config.toml
d_model = 64
qk_norm = false
init_std_qkv = 0.0651
lr_head = 0.00687
decay_shape = "linear"
train_tokens = 104200000
Each number is 128 + 32 x the weight over its row's rms, rounded and kept within 0 to 255. Layers, rows and columns count from 0. Numbers have three digits each. The size before them is the row's rms in percent of the matrix's.

# gate: layer 2 MLP gate, 256x64, rms 0.147, rows 107-173, columns 0-63
# up: layer 2 MLP up, 256x64, rms 0.142, rows 107-173, columns 0-63
# down: layer 2 MLP down (transposed), 256x64, rms 0.157, rows 107-172, columns 0-63
gate107 095:089153112166093107098129160109100153140104098151086094114117131121116123096114074089138160174114121088052172075136107104124130068056145145075162093154071179100147112136153147114146141190106122
up107 084:183081109107163139132102150122078136107139167129171160135122133111116110170125136115123177091112109131212140179156109115098145109199055108164072128127144067164118131141138192166153098101106142
down107 092:173079202138121112130122125082079111054121115158208140175130149123179136134111133111099127072152050155161151132177084122172116164174097106135159125119152120151099120092132152145136143132127164
gate108 066:134101116118164125106151158200109125130183142104083144169123127082129061175130112102196097149123166116150173126170060170152111089086090072102164093117157112103153146135079143134117127122143174
up108 061:123089126165150131155122128142084050082094101161078079082131113151140119086109178169099127119126111175149116115122165094143165110121164095114116115144064175167117122100190136092141146063135072
down108 071:139180096130145126138133134116137140127203115080151121129162163185155072051136082100102160102109124138054165123145127142129125177128190118130136068117097180117135172129181158124149079101123111
gate109 091:144156138149169105151123113148202141091063125117136113153096167081153154192137125079137119144148151125194151096128167149150110162101132077147152129083103124144113056150149189124157141133208136
up109 082:128114141103156142122120087107082140110106123122113150136091161087165199092147129141104086106119165133122162128154145099165153116008114145096174193102109124153093121190113107087158122107163089
down109 091:114143153113148123160060134132214115096066088117144140172093151095125113186142176132100099101142133146199137145096155107125090136096139095130103163084086124152160118192138118101133137137196164
gate110 087:146118111106119157150142158153129112097129058129161147126126156127188152121145117165097130132180125127128073082148172120105121098202163194151124132106182145075080134130137058115153171071148176
up110 091:098056166100145141124132094163095133098101098165078162177118139169161136091091176131077120181117127083124114129147151133141132137139171148188106104117138128040060089131133120124083110109169148
down110 097:108146093128105152094108120187118090154053139102141111151158094160099169104158134073145195173144151107171168135139149152181127117141151092175156146094147145110139117109043123133083129161165082
gate111 109:135089086096131076111156138145131124091113189110138118141155145087145169145095157190172105087139119128088189113118158036102113097120104133103180104113096144090080160134192113135144112119120071
up111 093:196190128110138105127160124158123084149171173163136094118145037167110138110121178135119132169106152156104154115089097114174100088158135139116126125210094116135091129119129097154112103131047135
down111 092:191155096131119200095069130146115155179103097188112107037137117178150087105128105107088162151153147180140106133116125166147166098135137132130090146086149120153142108089130140127137087185156103
gate112 101:134113106089132102135124158174092101100066106144091136162095148068119133161103140093136159109090146106134125109111098125164110105148128106108170165062137148077109032196128181142183134138161154
up112 098:105125119107143133111100120212132115125098117121132158163064214062141134143092102158151118154151156158160168118154184144147136225125124144095171149124137100150083121157115107089165117159100120
down112 099:159129114148148125133058142134141138150132124068166182145107160099148143154092198160113125164080164117136151160117147151132099156144216093077074136104118124077096097168103143082177136145088137
gate113 080:102151088153107124131131148130190142128114186113162122096135087114106174187056164127093149155079132123126193139107170136147117084051095099094135069142113118079117132160120119095125145127178176
up113 082:148141131116134158113087148060071105087103105108139134131190115179137063080181150087134111115191058125146108106171122147099128170157154106162152138141145172183177115098120134106140126150082132
down113 093:142098116129171139123179078097119097123096187112138050103167077113105149138091143129185199120114140174142111135172079115098104183137159137147123136128081111168122118127133160190128189091105130
gate114 112:098088108167112133037085139056105143145110172098149120161156159149126107139176142093091132132115109168142130110167133156124092137133084157123114070144100198118113074170133156123101097117057109
up114 114:135131125140139132188144108157180165099136159113099081096137120073082139096094132087105156094138128140112107131084147159081146096068132089161137119169143107126093166104129068183178096059184143
down114 116:156116086148122141158115128129140111111064142096103120110093111110163096100088139099125128147119086115120091215154153115104123128145092117029088075147101153134125108158125101140154076061055118
gate115 117:138166120070076116130125152140118133155141156067160106163113100092122155135093065118149126137150099159067192168167154161171079181158109143099121143165165070129112125072089120139177108135097137
up115 114:121160148077103089111145157181064094135184158113116123118082098103171134124070083143124118123151102111115187148190140140156099208166108129079178106150159132131134125090102123139162096172129163
down115 103:101143112064099077135078106138089092085123127057135145129077067111149069123071156121099099111141113151133126136121136197166145159149136159148145157112221144103105076111128144145121156113109144
gate116 075:114108146141144085179162078164178148123074095185172092145149140134143124131136119112108110176157123106188113119141152142117091093098118077129126119140140150038107111083162084175118183182158148
up116 074:120195117125143088110155113157131101138136125202160102120123127148162170104089130117047140129143104173157096125086148143132105139151126148117129084142097186038161125070179101179134153159098148
down116 077:189098140105157109161153130106106175123172160114104122097130128155085155109133137094142146110125117049088145183047132129108155158135094073105162125132079092155085154120099091124125044145150099
gate117 086:184137121160121184133112142150062127182180153150059100180164098160084146159130137088138105112107101155106125116089092150173124129155112138162179110133106139161168081080107179135139098073106143
up117 099:144137156155100152122074086150140172108100184104108140126100146109091037175115128113164175112118155166139139143161150087101113165067152089100112170073176135112157146100172078107128125130160084
down117 093:097143072088157171120152125155120168139182145060140123135134134102100161081086136133080108098107090142097133173126112172125141095136096110094138188152092088203142080152061098128120089153152138
gate118 102:089112135130075176154067143066192124119118128138189116137134161196126109111114110140102141098188177109052083157144175072140111101158149116087088157112132135130094116151141155159111132105155118
up118 120:148118128164168179143131116120157080132144139206100097123096088137124119131083127151165111097108122127100121135127170120109091060138061151106074140062172092191128192145137101172129141078140133
down118 113:167144088122240173158144076143134100133151142128150106097116141126111150155104142137141154098133173091127099184188130087130116098125121162134063137159137113170165187179118156107169153098150106
gate119 085:085172109148159152095096099129127127148057083117161138170109116134108099088169073114154064129190102110094088110109111058094113158109081143141140143137103117061133128112145122172101094185150118
up119 093:149081143119096099150096085058155168162038192083093114159122125099111116109158150134130111122130082158121145132146124088142086173141152130185165142143046116115146118129131128103092140185096129
down119 094:110127138158134131137161121181100112100143067155127179128129126156157166164088114130081092149116157105117111138137097123143177131172117089079110134123190171123117203091173060138149101056094171
gate120 109:096119171123173123121038100162146128101151090117105121164134119151160143084095096146144115121074182170064152146142144076136080144098089086159092212138144137123122087114147151130082107156143136
up120 117:101100211108130116116034121159166129157120111145154126162146155123108096099114106162142099120116147126100149170138116049124084117042132116131107121150154104122087128122132190109103085120162191
down120 103:091095116081118109142115163133156127113066104110086162138141143168169132092093139154109192152043095136149176124106062121134163129124131092123118152219154142135129134084109169131111102178141085
gate121 079:187199145135160105139151137135129120132201114125189134153064070124091165121160134140127106135109134119151120079103122085153135136126140142104169174117071153183088114151151141078116202166158142
up121 068:119161159131123079121148121131133189188172103177127102117078134171153136184126125121125113175126089095142123107087123123133122157115070166148059114106193090132065150128204120178101146115121137
down121 075:117077199150077150063085168123157157137106120150143089103165180129159064118107172139126140153155121105097071146095126139119102114182168128160095164149153119104120131087104097162126112097055112
gate122 132:139167152142150094199141103119174122148090120110131140119135086064186107063157090140168131156119095093164120137090108168103179110130132139087140093090155128111068182104129068150073158112111140
up122 107:101129119099147067127099094139117109120094095169101149143154141062172046023160085077125114123125115110125094148141117182133135121118145129089177130073128117118096130115092077131078122108143128
down122 116:091173104181086143101151130106186117097096182090120142127103112042142141073144083138125158186105095098123105113120106164110152080149076145131149096112193148116079157105113114112083152120108103
gate123 101:103076165140158084206116108110136123110120110138146093133096060088179101101100129102145155078125103154173125144145162163198090170155101090158131107137182141115119125112099089175160161146178116
up123 100:170156117124128156098153084112133123132130100143113180174153174172085081141182105125164105173145085129103142116150068083100195181105146168142112149126135169195145123141171123116090129096091179
down123 094:199065126108162131120168093148165150124186108118110175108130192124105148095135122092112113111134139117126082108098118117111109089134203111097092088082114152145130133175182094079073125131096181
gate124 081:073144097119147088157125123080150155097122149126144138111120177113099125101149129105069114105131155127183153105132122134161082115188122153097070063141063095087124072075125133126119042096133147
up124 081:139149152139143196112136137166148133100150118153118162166115149149142067181200084127170111147090136121148178199127099137166151116141139098114121091098168104155092153110066180119139090196141101
down124 079:147117166142186123115133130126104117126098161127102171160177139134206161167162102087154107165108223119097169115155160088125143116149120109196057127082114063119154160145154115127126126119109127
gate125 086:072108173132148078225133113083154140121068099170146148122146108120154154135089128162148105135169132141172190091140147095112085110094144088078150112134108087141115120133104186088139180126164137
up125 134:152172099128122142086065120180099138137189216133073155158061120097133156157091152109118188137086145113101129191088142118148155153095105132105133113108135171156141109123178104158114118103133162
down125 139:125152106114132141146088142178100132125176226115086150159071146097167155123102166115144168142083187119114117176090138153145143124120096149121121104122123174142124102135228117131148118087139187
gate126 087:128144097084170062118126158089106127106221124113118093134192130146061137094105122118114073132125142181102106133125143140098093166117120157140129086135165099176094119111082077090164185134152124
up126 089:142120149126085156122148086110169109189098118115147156069170107149132076152105130113169150113177083136120167085144086155059167076160129112097117130116135122070142070138202085111138109088144119
down126 097:147116175119106155179116119070150100202111112098176106154186102131180123103106130146148145117098074119137158168166110142101140056193143128097106085115122168123122115126177134076136149106160071
gate127 100:112067198128136089118167141141129103120173111164151151116169158117091122086148121144184120072075129158118190126125127115139070128111104097123124120095161104112186174146093125051073128128083118
up127 108:126189066162142184140110100085170132123052145115067099176061090151161127153119130120105137204184157126122066142110140153140115120135100159111098175118127131123128102141156128166143106102164139
down127 110:145145081191167125139105133088117111119134167141119105154090112112167142182131140161108146181173173112108074126164200122135177103131149144142121199144119099158056139152126142190144071127158112
gate128 078:055148142163150111088169115131075091116128138183059173136096131136078148124113151070181152137100164095085169113172129123131121160148135148092130112165101136159126120136137105146095139222091139
up128 072:137071163157111150165103151159118103079130087175178133170094133150090169114140117196115102141143170117181105128174066135129092073149152101180128141090145082134119115144103125129128150070195122
down128 085:205172119129136080134104102155130167129202132137171081167111142030145079168110129206098130105153123139157111141126089115081146068146141122118145132135094105110108140103167114129143095103101134
gate129 075:127157092160119067034048133154149161090138150114069114128081145120164121123080143139147112154087108101122136125173165095121159127149173153122153153105079166143172126106157111106080120165109090
up129 079:090112144110173103165120151137091177118176096115228144081142142123156116103181138048117125120146174156119134127100107140139073141069123101119099070094123087135118122161141114092160078160114136
down129 077:117118156105145094150087205150124144142164092129165129081145091159052151086114116124102084149130140118111121119103085111124126156078186087128079113099107165103159141099126121151121044058155147
gate130 096:125140114167187088099139088156143177107124145171076115126123120147112109131090164125132105143112151118147110150180163079147160141029070158131137097115180162100113106131142133146071186138187163
up130 090:122112134130107142166116162133122127091175175113176157117138077062134124103116142134145139100083141139126214104102066098117079144134149113092128127161051124164145155155054171081136094098103111
down130 096:059155116198140054146075144153149145145169187109185206074134143137152126132137120159130142124090132146143121148127131137131117156156135166127156116130130165148063133105166127091151109109133210
gate131 093:133146126145190149077118075130140152130171087136157126121090118136107042116151108128114170129140104196190150129123123097117145077128122139112065114077167088118197144115146134164099112145102196
up131 086:159153132107186099126143088111128143080131143148173084118054095165085103151061120116091101165121146152162155152154165060131118120165121132110123169200145117081101137131139104203131113132129082
down131 098:139093146143060140142130184133186076125131116122169135106146122110171194101140157103149089089089168064079108137098157092128144148137057126096159133137104159134125096130147122134164071138123052
gate132 111:062163140147147145088131139149108129183134119100138115149124059142077141168141086118061138177120082194158141131160133092106157145117114108160113086109071134094115157081102135151135110048084123
up132 117:157083115119056146174119166109107152048105152092143193098139154143137086104148155161153133084084146073107123123128136155201135164104175119148083105099136124140133134057157130076142122131140108
down132 111:083141162112223073085132097170129118179134085130111073168133065139118164176077117127072133161160099165176135125103087140089123081145132077129173138137128136135156137152116112155110131152133106
gate133 091:147146139140173093066096165090165112084121155120229145186130203125104137103151115054124145147158141131095164130094151149121168161109085162122135118128140130107129080076137162144104113097094123
up133 105:118200130136083190191085172122141154151117122084089087154068101110193154155161091147105091147147094166155148093146148139135094136146157132160122149151125086136112170106178063094136146106138134
down133 101:112111125133094134181187139159126160177166132144090135071147103160123089126171124203154130136090067145154038110151151163113136163129130108074116162140094100151121184192124141104133127151107119
gate134 078:105118100143140118048148130127098126092149171127097090147161112145124156163077224097090109178154119093138124120128134153180163108160108086132159195115110149132111107113072118163106091137077175
up134 092:078138173110089156126149172086118096156158137142116137161182142126095107111133105141112117149107077145099161160067084137110126129107094130142140193146104066144153107159041120120124066080095077
down134 081:133140117124169099105106090143155148097134136111162153113076137097109108173138132116144098076072159180126111072143131103135133136119124159136080027100122116082158146116203113136095197090159170
gate135 094:120058113147143137214131132158153075141101126080086114121185140096094111139143133096203188119096141156123153177140125115106158125114175087166071112122159133094112155156075138140173138115152151
up135 077:137138079124108108123138156105165142138167172081157129081153093090105098129126143066196130180083083165144120161124090121148139083121142107090120119222094131110147166114070145152177122108114086
down135 090:133130183146157136090190170079108155171092110110195112090087167121159096157088120111129076077140136121144136122169132138123118167094140131060106142071090090127123130180117119127078119147134061
gate136 113:118183184108154104055133175083083082125106078096097096129123107151158131117114150102191075201171085101130098151136115138133123127182130143116099137172145122120121159144091167117119171094174129
up136 099:157134174135140178122108068157088089102158057156136139116146113132099166165100143103157115149097138129106113100134120162087111163193130128147106110144218156140168041154140144177125142167104121
down136 112:136146160126147143087156117099065076117082057145105102168161152129158125151066126052154091132117102174131141122132185172128103126159123125131094122124180130126169105156088132129172200133177147
gate137 108:129162128190154093118095220186113111113089092137127124101082123126075153095119111157175111121121122152171151164077177087110124158120156129113114126145105190120110139123071156066179111119166125
up137 099:069079106171172140090151164172210164120093142095151128055128126057055135109137146128126081116158092102178143104137114128098124182124110124106161146092146119119119106141127118138156108129180156
down137 103:092114057181165122086180167149157143082126157123189128107148160099136189134139118144143100101121143098151127149157150119124107178080144145137098098101133110061122105157074114091168114149190072
gate138 083:093133144103180150144125150094180112163118134142152137147202082133146119158086137098210122104103094120087077115138095155083078162122126113117106187106105156108137092109112135148108114091217161
up138 085:134135140145057121085119104143168180075132112129156094078098157172097188114130103147113080166148099118089114143103158124143161167142125170165114147177142160121099158170206053128117122129093135
down138 089:136192148107126158112091075127090145136148083035122134143166161123082113104136160166099130096152126116174173114117163109133107125148183067116069120121172125154063153166158121088135157151094136
gate139 063:115113111215130138133088156080162153078121139101132158171127098146152148099145179088109194172129098159116101111099134168128133106197114139107137092188183148095151138133140160137062102097114161
up139 061:154166107120130148043098131129109162114161121084104133113076135154140163103090146052120148158148173124063135099153106150113141140176085157075099129141178153156146117123197140157092102134128191
down139 059:138125154124139099116168112171128157132132186180112221176072132153167142099104124143063178141192152089059142148138143166101116116126085153116115122089113119125139083152175107116157112158125162
gate140 106:146189129121195129097144118108121179203092162090121106169114107103133092193155070134154141110117101132097175137172121185146125109098113071136080120190133108129131136140138124119162131060091120
up140 098:189153174133158103068135085134071127175133172095156136178084123102103121105170144107134116159105123185153118159151127161131074120087142096124064142130123096153160099128119109077145148066069153
down140 107:157106141127136151154171136112142156156132168134096110165123115105140155093196083188152150167117089103080140212141188134201152104141122151176094132161093108116115132143114141130176180087085116
gate141 102:100114145154141138121134137146119107098088124083137112133105118164172096128146152124109197120151075086128113135096088142131088212165130202122103193121170083133200120134171090166169115160133156
up141 103:139177131065112171102107156119135111186130125121152183131108106110069195141100078142121091111103145171094109115179147144123120060068131114111139077126103169115060171101163115113144114136168153
down141 110:134083144168147144159163098142082130150158128124106073122109105179155105123140136146112199165097034102119137062115060112142126208105134121115135160122135112153135073098150105153130163114114085
gate142 091:141091108102155069136086102134103140132059148143124093140137142130154140143114070169158070098179152112044178111111182097146140133152156074090124122142120111137145141050135191089124143129132137
up142 095:154103172079065084173171106115174118128157101071182166171165105122132103100194076163114096145092107160122129107117150121151136110159143098150102111184104107119172160122127101100072147115110171
down142 091:108127070096120069153140090140124166136141069122153146195133103134129092113186141155145095109080120126101109111172132079159146096052178118116104093196132126122117163102166116063095105107128149
gate143 068:106163188172117159039158083146165134193116154145116096144097118173138087133135137137111144119117074103096143126165142138112100152177065184131121164187114160104186094110119165105109147135128145
up143 068:166143104113108121216160117170144126120029125156125059125127146104142152105119147104135121101094142163131135108087147107136115159182155162142119078159100124067085103157132134141158147093182070
down143 067:192166141143138168111129148134135126072099083118126136114127141087112118115131103091119104145130110071097114167089074136169148108102157194165163076117172143211138105119135107173152067101108184
gate144 105:098162173115104091185107085126177138157141149141142104128090136085171156121158141158077152080131148092191103130096199181119121144126124145166135180136080120099111104157153068134124142126167193
up144 103:110058139171113125086149158125118051125051091189134125072143140142138128170135095128144120122159129082092177131159099049129198125146094114156105135112110141095135128152093147146150162147086124
down144 098:138131089144125121092089174170111126060112118131091162144123183129095175129147047114120164188114060113100139087119100063090120123137084082102119150145143112136190137144140117160104143155077148
gate145 101:132115176118115079159133133107106095048083087112157104147199112101102108124122156118165129136137134090117132133134162137074099107086160113050126154130136101115145103090141148070143167224117149
up145 093:165175101163127182091106109115145132165173120160110152126087128092105137129065119152091142114103178110102100157107119130135104172181119110147084119108140190102103191086189056167110107105092132
down145 093:149147129128081181113131074152161153145143162145098179109086133123139114128157085119126196108079137113148112150094146146140186160147096114125099083163124147096078142149181106205105134103091050
gate146 108:136060162130167120107071109146077105056083106188123114146129151160133133164133151105119099142115123083104112106148142063114140103121063129165101109094163142125117141069137140104095180202134159
up146 104:084155161165075137099154183121107133094075114112161119095161110075084101115121114174114101151152081160144124140126118128106144154147097185058150085199117176097081122113103187133167141143151126
down146 098:146137206112139109133146061136076157122119178125091117130150158125151137165108096114117111139135141155130172172061166104154151074091167120173120169094086067145119081108122166113088151120196129
gate147 118:123135162060144138070165141147192141170138135110084140107103123101121157144149148089174092123138116099129112167170100144165154108136100183149059096169147183053128127185115089091129095118149122
up147 113:108141120123137168117116084089136123135146166187171119090138126124184183091158114145158176085116047101144076086119074125114104121106146119163058173113148159073112112138167080114169129142105138
down147 103:112142138196160118139109088118114114104161107128140127120154176152109071089095095148150192121150111152113175148154186122106097156165194064078126125123124134224101123154136137153093137125075136
gate148 107:126125072122091202191082185109128134064165129146137106152118162126167139122106121102067132125170150129123171091143167123116103182164138133163187108110101143126176111172162108106055129133133139
up148 106:135123165102033117175143166183155099092145154099127120078156157076123094110133167069136124145136132134135174157136164169103098141137158106088192138118096135110156087198084106131125130131177134
down148 111:115147128104187075129065082202169122077161161099094104180158114144130128115086103151170153139126144144150081134092109077124104167140122159196170176166139111124095155142165112148103126164102128
gate149 100:126092179091159086071148132156100162097116084185136155110073130139111154122109196093129130100115120166046050125095168115124136120151105101156104119148105193126090118137161091154135156143099138
up149 100:082138117149092171123104128126105157094083100082128116054152139131079158152071101132062091165159172086078125141104091163103132133164144087132146174096167189090132083143150115108154121164114111
down149 100:074169098135077125130067142146131171127118126131149148026166126099138123198135077130072152167096140131136154145150116159104146101143143092149133157133169146131183093197090112092129104089135134
gate150 034:137153099131109102113214149117211155062111085077160103113101084138135182086132114139152139130161110130077094093123136116104129129152159091176091126198110084130138176175158140136117110102118132
up150 038:099129099151169131070133126107129120099208120132178111110089136168188082110150138125104099155176115120174148093116126150152108106209156107129122098184139133093117074152155122103085153191087105
down150 029:099178146136152094069132109183160160153111149104166167116155129105166119097114117090106101127138092106159084205160138157103108163155116112073096137106108148157199079118140125084065126185141136
gate151 100:163118107120141085126152119131160083098108130145102115177125112103154173077094097153176125155088152119132132093114204137111088119141216133180156176116116113140027122164135120158085133154121133
up151 099:118156122129125159052129171085110177076164128097161112108154131125087126163136131123120170157153138125068115108155090121152103128148071082140067026133145111136181118123151155089151118163091145
down151 090:168077111106166126111077170124098166088175151140124155063096135156094178193179145093150115097157144128095095150163099120193097162130109139140056078152134120094146148090163139130155110134126136
gate152 107:100069069123189078148150135168119080122122097128141151133068114115092186100179105100173189150168105144108143146086155118120118129136103175107120062076098151120156115100146121089144138142178152
up152 100:100170140133164087133154156106137110106126129112142141101152111048123115116047168094149160150162100127125068129093115147138148149146111146120174103162152035131130073183145147065093159166143145
down152 104:103126114133159159117141140123093115111101153134159136114127149064145176133060102090138142172138088134149092130146200158124205144188112112039106137122112097145116093184142159101144118151189156
gate153 131:089103146153138141126125124084089109135140154046112143189146146159100085182138119070151121170170113130189173116149115084155160101121081144070118152150173186157153138117100145134122120139078076
up153 106:171114120111090079118177139170178171110122092170131119086120131100136164048121130172123125119093119086118107131084151139120084152140161104174134087127071078093117145121172128130114151130198200
down153 111:145145115178138124163129109028145092128154179130149082152119148165159126171163134074104127132176124136077125093171119067141191098148118155145134179148152156116142119073089118117129129102094070
gate154 094:126086157125131098102103130052140124106146085106158142059148145129107160072162086113095165038138100152126136142175093158087100138154144109117072132105129160170169114094141105103138163111187160
up154 147:079140086131152110116112106191096118113118166110059150200091179145160108154140116125146100175141134118139138140114158127174141137131116145096156053193139124059129116118191154144089073159118141
down154 136:087145112121180103123117117202148127110134174123100153198083170174155128122141125139140142166163138162126145093119143160161124130129154145124166058183144139047125141147185162152077076159106145
gate155 100:099089133096093052139150171090160144138111158148143128174170067137092149112104142124127176150094147158127114166123111099143107140162159125194093057059111092129106158152171108102136098109072144
up155 104:127156161104113053143115139084128157171112132134175141131173074111102166096133123114080192171120147158156090104119121139145119113120172180198066065127129124134104160162143133088136081120074122
down155 101:181166133117181109131071091119167175179126125103083105157157125179155129110182108141096038071105154128109127136064144137147075109136175132131148141113122132116145169116115148156173106154174099
gate156 110:151103152147100114099152153123095132116120090106095132103131151072087122136150202126154090033122136113127153118092111098100110096134128090137095180127078157122184086133113095189146169063127177
up156 100:053159147151101103126108124125129155105153119091172162051138117122088139098144132145131099161184082144113129138149099074046100108170125186151107116108097149103107108114123115064158118149098061
down156 100:080126160138050090114115161099151164121113102103123132104164130085131145127129163159120122023160107085186185082109075111133132155147091123099132168162157152157103106125083099126099101094099135
gate157 083:135154131130134145145153107122119101128162131099077083106158029107113122159108174089197177151164094166153103116146124129086190053126162133119120159098165146172157138127164081111151161151125144
up157 076:133155092129108189121153136140182091135162154045151114128113084122126130071098116141127147159147095115131139140140104116072080166162128134082133193189096131096077170139136146172149063107131169
down157 074:157119158115124161098189188156220146105124162133202161100091166141171101158103128137074120113182164129099114137133118110171097180088141089168108118152099133129112152116170154160119109155167145
gate158 072:050079139138165101159065133138105146173118118103120119169161103094105075102191079118113168147170125145143129127095090144144097088133200102100167104094106157086125103081117169092141117105156126
up158 071:081133158091120098159048108118113107160186137080178115174126153141095087102133160144083120167148163144125107063098058090126091156140110159139153135162122112090143144143120136111096213130132154
down158 074:128055160120071107123087076126114124078195138090078116135093087138122121087102127079109057173134112133079116098072168134153091158121143138114118115092117089138138153158152119085080154157099119
gate159 119:077102100050151150116080177088140126153150118141137159163030111170125163071174100154105151152180068105135123129133145106113151124128107124107107146128152119139097110100145117146137182195129167
up159 124:112133132084160092103112102187086151154127127102122125182093115165144072093157191090221131150146138110118109147097124139117127101143112132040072119159141147126096119121133131188147118170185129
down159 099:105054127083168081125165156153172132160105121062112133128142106161125111092143201076153164166139140128075131100091112091168060072121161164109109088120099096155141152112133139134148152146129168
gate160 112:150162157088186161114066152098121115162139136106135158156113165109122098134175120139128163079152085133065133184107142116164083155151127151158211094107120103106138154119122099075199075117142135
up160 115:083100076124101176147137154077091167146097127140169108063134093097100176126059100131130156111111108104078181102136091106111152074180169093118105072130133105122112134071117148133119094173126113
down160 109:133132116054129122119147150070106157128065162161138122045173123121094127118051101136130119097161103142124149079085158099091088099167099123150123115145124119166115125068102164189120152117080149
gate161 109:072112175104140128147096137094116164153143104095104168132097186101095094054174117077106174112161110144115107194106112135148121147137115119053131132103176112066130068090117100102134092148144137
up161 130:110145141055156101112120146173104163147145135182157145120198121127098084057106143141129149147153130138128113179105153101144123164189108106050124113091166111129107141101090169140195089133162165
down161 113:079128141058158095115110146125178183120122108126128147120154104126091119072133144102142201169160140129104143173102119115120116147172095120040152136124185095108102060072127093099112126163122161
gate162 104:162156133114122135133153151097176119112150160096187098112107086136131138102123134167202159165118083201128149177062142088140106065136155127147086109168079096165161196150116100140127134127100121
up162 090:109128150182119161118124072130113190141125152154033154166152145109133113171171127108132126110108108142103150145163130179167149162102109137088110135111113158061145042149070175115134151119148168
down162 101:093198145153181124134176161075135163106179137105154146158151162067104173115123115115143179128111061097131174189135173132139129179173103134080145135159101112133098147155103079095151129135118154
gate163 107:094192152185143149133107099175082086077120073064076172146127106139122091088129098148118130107162072111100114136091186164133103125109138127136102183074110159115163102093081143134158101131126124
up163 113:133107132153116166074098135150143102143125161105089136155106136088170177132091125141117116183149151139112131154144108131104115168156166131207208097151136157083079073115131074092109138130171204
down163 106:135157115148124216074139082120140119104081130121180136176121196112125145090173132132136100126126148111106129176200092138134173170166167119142145114180161164142162090111151070135071139130139110
gate164 100:128115168107110107191170139121203173138106152152169096114101121086140098162146172173155127130138149144156164109191183073107109088158151138152124138058108086137144101129077103162175137161113103
up164 100:149188069166155172130111156134065114116113118089132156152143169141139173134137114060157157179090130140086132170056112170132154163099133142132097133168131124125140123120128171193148080121118196
down164 097:104127108163161142105143167124145137147183099100134111154189133133125173106113078093089128133122113136146119150020118170144097175115140155097096142214109160161109129142120168094082120091128187
gate165 126:169090107126176140161134086100066136080150108122116096123137119107122142154169129113138120109145079138173128099160157071104141103139113093198135137078116156173114178121097102073077220118111146
up165 140:199069087152176154193151077103201151094153126129119120121131084087156120139140142136149146072165089147163129073149144072108125094149113115153152149122125142165122157131178078113077157118131146
down165 145:175092102131178142141136114097142131101144138158129103112131085113131136160141133124131140065145072127127113066162142048135121081155152061173156110107122151171144192123127078061082172102149152
gate166 074:068130082101146111179076154128151186153183193141122103138096110120140134181096106083088162123090158150112147158122119159174105117101132116122110047115138102114137133175138116111147132087157207
up166 082:089117112107118077237122112177149169114148133115155121117143110116119134165075109160144141121093210150172153175151124123182135170083139126128138089154112090082131142135101140096160149136176177
down166 086:122123142092094122146089099086119134157140106153137098142137174149174120130115123129122068119137151088154128131045160176114114144093186115156173158113217113145091130065083107108126071166171106
gate167 116:151168086131153152072069187041063128138122149080102125116114153110121166121140096061126133139130075118084165134147097145173158165124170119134114120135130180169181094123095134127156113150108102
up167 126:130181088130155139088078157102087135164117146116134120156103139147091142161099077075164148138093100105082143127177123152164113131151148144126086069123094135205195108115121192102111150153065140
down167 126:199190136136176114119095148109073130104102135130099111168088116112103178166105084125189134160153137149082154095160105100198093166160104157174124111105139126136144157157104191116098156140132175
gate168 081:072136107093197143115052121152151075202152112140134118147151105086159066132089114138106167164098117116086167149165110148153098134159125080091115133101159115113183130124193095118115169141139123
up168 084:185156089150101102108166089085122176121100174212090106133088078123134173111151120129077210135118087139117100120087143113100152090136155179176132127094112158135109115115105124138148192140118113
down168 081:087129103170096120096165137126091063125172137173137102141174152161103164102197129174190079150127176185112085131115096154149168095161113183091122109140125149192097136123080131124138137140130117
gate169 124:134132176157120134104176117190168092075116109136139084201140106118138123135154176152185100185176091138145124145154146113130077129111131054161177177124110179096123149107155114096117123122181142
up169 090:085162147103123158158108065072110167174126118121139130105054159134169129124129138098142146062076132100100121146103163171120137177145093186102136138136208091148085090143147169087110130143113146
down169 104:171132161157121090065174148191167099112108129091153088183167106109155077140127157131178092150176068156170087160160156105134109130141123055134121193135087170115135143124131141136106121150141132
gate170 095:114118158127157071155093110139141161119142138172110146183172161158108108181081157097128139161141139120131174106126132139150085145106111152067085098166201116107070097149119173154141033113125120
up170 088:125092174136109089108108120120155154205136167176105151166170150153134153172102132115117152159106103174141165067120126163139104154144137175114177132133137185118091054109144171151107094100058100
down170 089:106103173135140106103133088129112139152097190170087138186144147140040143171110145135086090182086118170134146109128112156114123111129148125081099143121151140108084069120136164137099064175123060
gate171 097:105164163156119139083155143102118093129176146085161185142136181148146089173135161109162087097182091136160099107188062138106147129122131109126127122197088120146174141082081152083115141150081126
up171 092:142119122129096083171103093152127164069118084078105088056118121103162102122126097136084086112193178130182169111174144086090110144112156139144133111190150118119135112101167097126084150167155093
down171 097:125141155114140145116157062114105114054155173153123154152153157158054118092128138158081157140121068100116098172126147135164092108120154101100122090149187101174105102173091118125216126128110128
gate172 107:098116088177177083170081095096105136104068138162108173160110116162134140187156126153150036088139128180146123155139171105131106128111119106152130156099157087198111128134173113133160149123140168
up172 101:132123127137188119126072105076075118145100091185116195160164101138111111182156176158122065097059156124092099126139138138157126103107111104155095182103155118181142127121152117157188160115136140
down172 102:116189104162141130161086149116129079103134086138104232183117157153081120211105151129125084140100169103106097102127104156068125143108104109130125154152161096196132099117145105153139107134131113
gate173 095:156123111181156073072055112152143159146091117121093133155152136137147086189154141124129120133196169060179133105131156119127108136137080137170126138108170106126088113165106177164147184149172106
up173 093:132161170071127177175168147130121069106166126114123090155079113111104164109136097122148112148072093181067135169121116122174151119074176113092119120148097160149148145080160079113125062118094132